Weights of a small GPT-style language model, trained from scratch on English Wikipedia.
Training: a variant of Muon for these matrices, 13704 steps.
Each number is 128 + 32 x the weight over the matrix's rms, rounded and kept within 0 to 255. Layers, rows and columns count from 0. Numbers have three digits each.

# layer 8 attention value, 320x640, rms 0.108, rows 39-53, columns 128-191
108153128128067103097128130114150105129162112157114090122110149153136105193192097143044090126129157183147158137163146162097108105120167116205068085158175102091102160133143090111106166121129159
136110116114177104161108164121108045128204140160168157123096111125160140098119150114134128151148190114079144177119129088124106130112102154147093158096125172150113150098036129143181091172156116
093202056162102105125126132119103073064154104141111126130110138128125158092130129159165213096203139108100155197126104125158054139160117114122126140106193166134104126124143114087077115101114135
113128183122143108162111150106131113141126116155097132093164082112149129080146107121074161116158155109151144160134128120110103162124097133146109083122159128118109150191101103142130121104170117
100178170113109105088128153137122107079184122120126098162093095130123104099128114127060090146168090160132120148123075098120088121091128069183198139122092088120145127109136150153146166127124153
075132148168126169169135103104198113123159152205148169102119081149139142123082175079157181114178121129107143164098138142082098175142074101133125128120138118113093184104098186145177139102166137
173121135059134090124160099088163113175156145060171145159073115088168136131107129144116098142106145089124131183120154130120170104166133166150099122150176181224151111131130135109166104167075078
090126155109138105187151078178102123136131046148146200094231136163086118077191139107176194094094129145120090141126086129114072141129072123174120177099131156104119076163144129120104113143173154
124162112135122157052105106052148132122105131094165141113146107203182104135124035026140117070102134182119064158134129123112128121162090082138196151072131089098105128157168112105101169125141099
083133141101176166124106129100100145136067153124144128162097096141135145133141118107140088142142152155100115146118135118051096096119138153119108094154136163084145130063148175108121076150135041
108136089147153103133158094142170128128120084162119238136222183104097128124134149131117159154108136107132110159098139161137116147060078087108148103095135128166150142141195120133164136089134146
093100137100104178146116172123126162094156149146105060074128087176153097128088094133059135137164192052143140156065110102133177104207216118094095156089100100123107104160136151178140118099104058
104123130097211110111151083134122098165143117114134121126086078157149070123164123081110112082103091098101122146132106138211083153160120161115094087099138164176103084129165144136089143177137145
180112132090151171107146133150129150135124131121159095145139115112144119148125135209093147144155145169149099137158104134116075110112105130128125089127111104161132149142145177127047140121150065
087098143089094071067111140068073127130125120152198144176151100135152159146157075108086096091113102099116104121086123077110088103137103114072104113195106145134111101097137131105122117088186145
# layer 8 attention output (transposed), 640x640, rms 0.101, rows 39-52,103-116, columns 128-191
153121136086119156110123123048148089083165111122130146112195111122091160164122139096095106154061154072077147146148184179108143116066142069056187081120164152171100158092125137157163119086071215
119111166149107123142206134076140113108081135228129175149130189149105119096150149112121152114115117082095163086119191077147094113129137163122199139179156059147117064179138159146104182132119075
189135163108165133173159134136093145160112120158132131137168133117123130087147132137141162112117090210147055090151140138116154115155134120135165108159104113118151132133133111117127187157126177
100069179201100168151140160116155136102084066078119165146115154113101097100169104128149141109145114115135118137122179200129197086078120103081169137146170093163079106125146159192166107159147124
120070123100140107089123132141115083121102094090130160149120159132059160146110135122166113143142140144114120115094176175174139106127124158116097143130143151120111182135077171116130145120121170
106108070075092083129146118132084123127119126081098130094121119156149132114088115100087149157108146200163130112171133140124114094145143084137096150130152201132144106152128127080123100138095114
152116144135129111177095150157126179128164170157141097106125146104103124110111098084151117106088116135147139096144094104041084126095216118061108113131080154109150165160136180113178141124137168
176108149169111150102107140174103113125159199100085111126077119131150184112104175146069109096112087112106104115097132146111125096102152107135155085184145083053150108095134161119128168147175183
146108114081152132114151116095142087149139132110122126187082126102109098077151097139133137163103135028127111112087133134120086093090070142178095122051149147103124113105121150082069126158137116
090096120155103148173158122139111119069138176139079102072072108164169123144161150075137116194122103186117095047140214131188133129108079066109139114173105117158124138140144089131119166110074173
177163127124140154124132164159184158112166147131114116143089146093124087148161096144082116169186183116161138166097108166135135137161069116146134181084107154138129107098094117119146129186086127
177093166128121092111183139161104138091079120117117086173203140131089179078123157139151162142127111110162088178111132133168118097084136087139129109138159137133069146082144123095122135118155154
128101092127084129152109091106150136141099121097157123151105141067121128128117145171107139163123119126090170106123123044142152155131138169145155118136131102156125127148153187121111166008166078
155186093149131157103137085099153121130102143160128181183121125174144196153121196208174184116106118145160138181150162088152127156105166150151082150112145090096083147082084142100168127058092106
124091102115122158097135191146141179166125187145063117087076095074156090100166083120136113070107171100115172176125126140113122107150135156120085076152116122152114092038123140170195127102122040
110078183122118154158073180144106194154139099102113121100124060169077092108106106154128100134138152104051154093051129227091169129061110145154168066183140141161112065122080097105138123152204098
107102113167165135156103163158151081172133133154114208090102168093199157125118142121133162082145130084186092172096120141143178154146112124198127137129138164051099108130093082134178135153122121
131137183117136167111159143141148156163089121182142069085165115119119143152125167117113189120083137120153212145118171122161176100046152135084138188150101117129169091112152143100149063159083132
144136142093070135142088127148111109144161088106060077090204071131181061139148117115147135111116226120161138159126178120140187158111120125104121076122100143173116147129158150101163124082117155
160093083144159124107112116158189115143108083161177099156149128118101115106119152132115121188127156135116146139158155130148144073102134125204170176185078093107137041133051121123137097141125135
077122165228108144123114200114105080158116133099125067129173101123114104124104126142135139171123167114080035114143144125119080110164155170136178120103149131113202053116180150106138169149129135
131067135065129110124135141144134153077166151131195146167128096133105123139108155169144094084163141129162142130105116138126196205176086151079059107117138099145156126103123117122147135111146108
171077107176070130105076154116153110108178110095118206187116150100110135121159121137109137097145115134171119146066057150127149102152169163123120091143167131071142061132122174122073091103170175
112090114111157153112147151123137190116153136128153153094161112154138143168107175119124139134179153108111115136107095088132096106112163140097123047156088114111157127157089193186148164175131153
085112106155137141158123153112094171108116057118144068062123126136096127079116170168115161129140118090140130093154110101135188099149170145207177120177206106068088142166089150120097095152110168
153195116147095086104145177137092180169082088111148171086076148096138154180099104139116128151157100154124155087139124182153162120152152065109158180105143168079080103170115129088098083150069045
188186149200134178162120178120139132100142093158090149162153111155180168153144096107116103153175137070207120132105076158114143102121080133163106152190098135088165135106123111098146164125193071
084151135141106128161124173166127076186124129112117130115164132126093142159038157072176075157083063184104117132162150042062110145105106125155075128158129187188157148146122147102159152166122153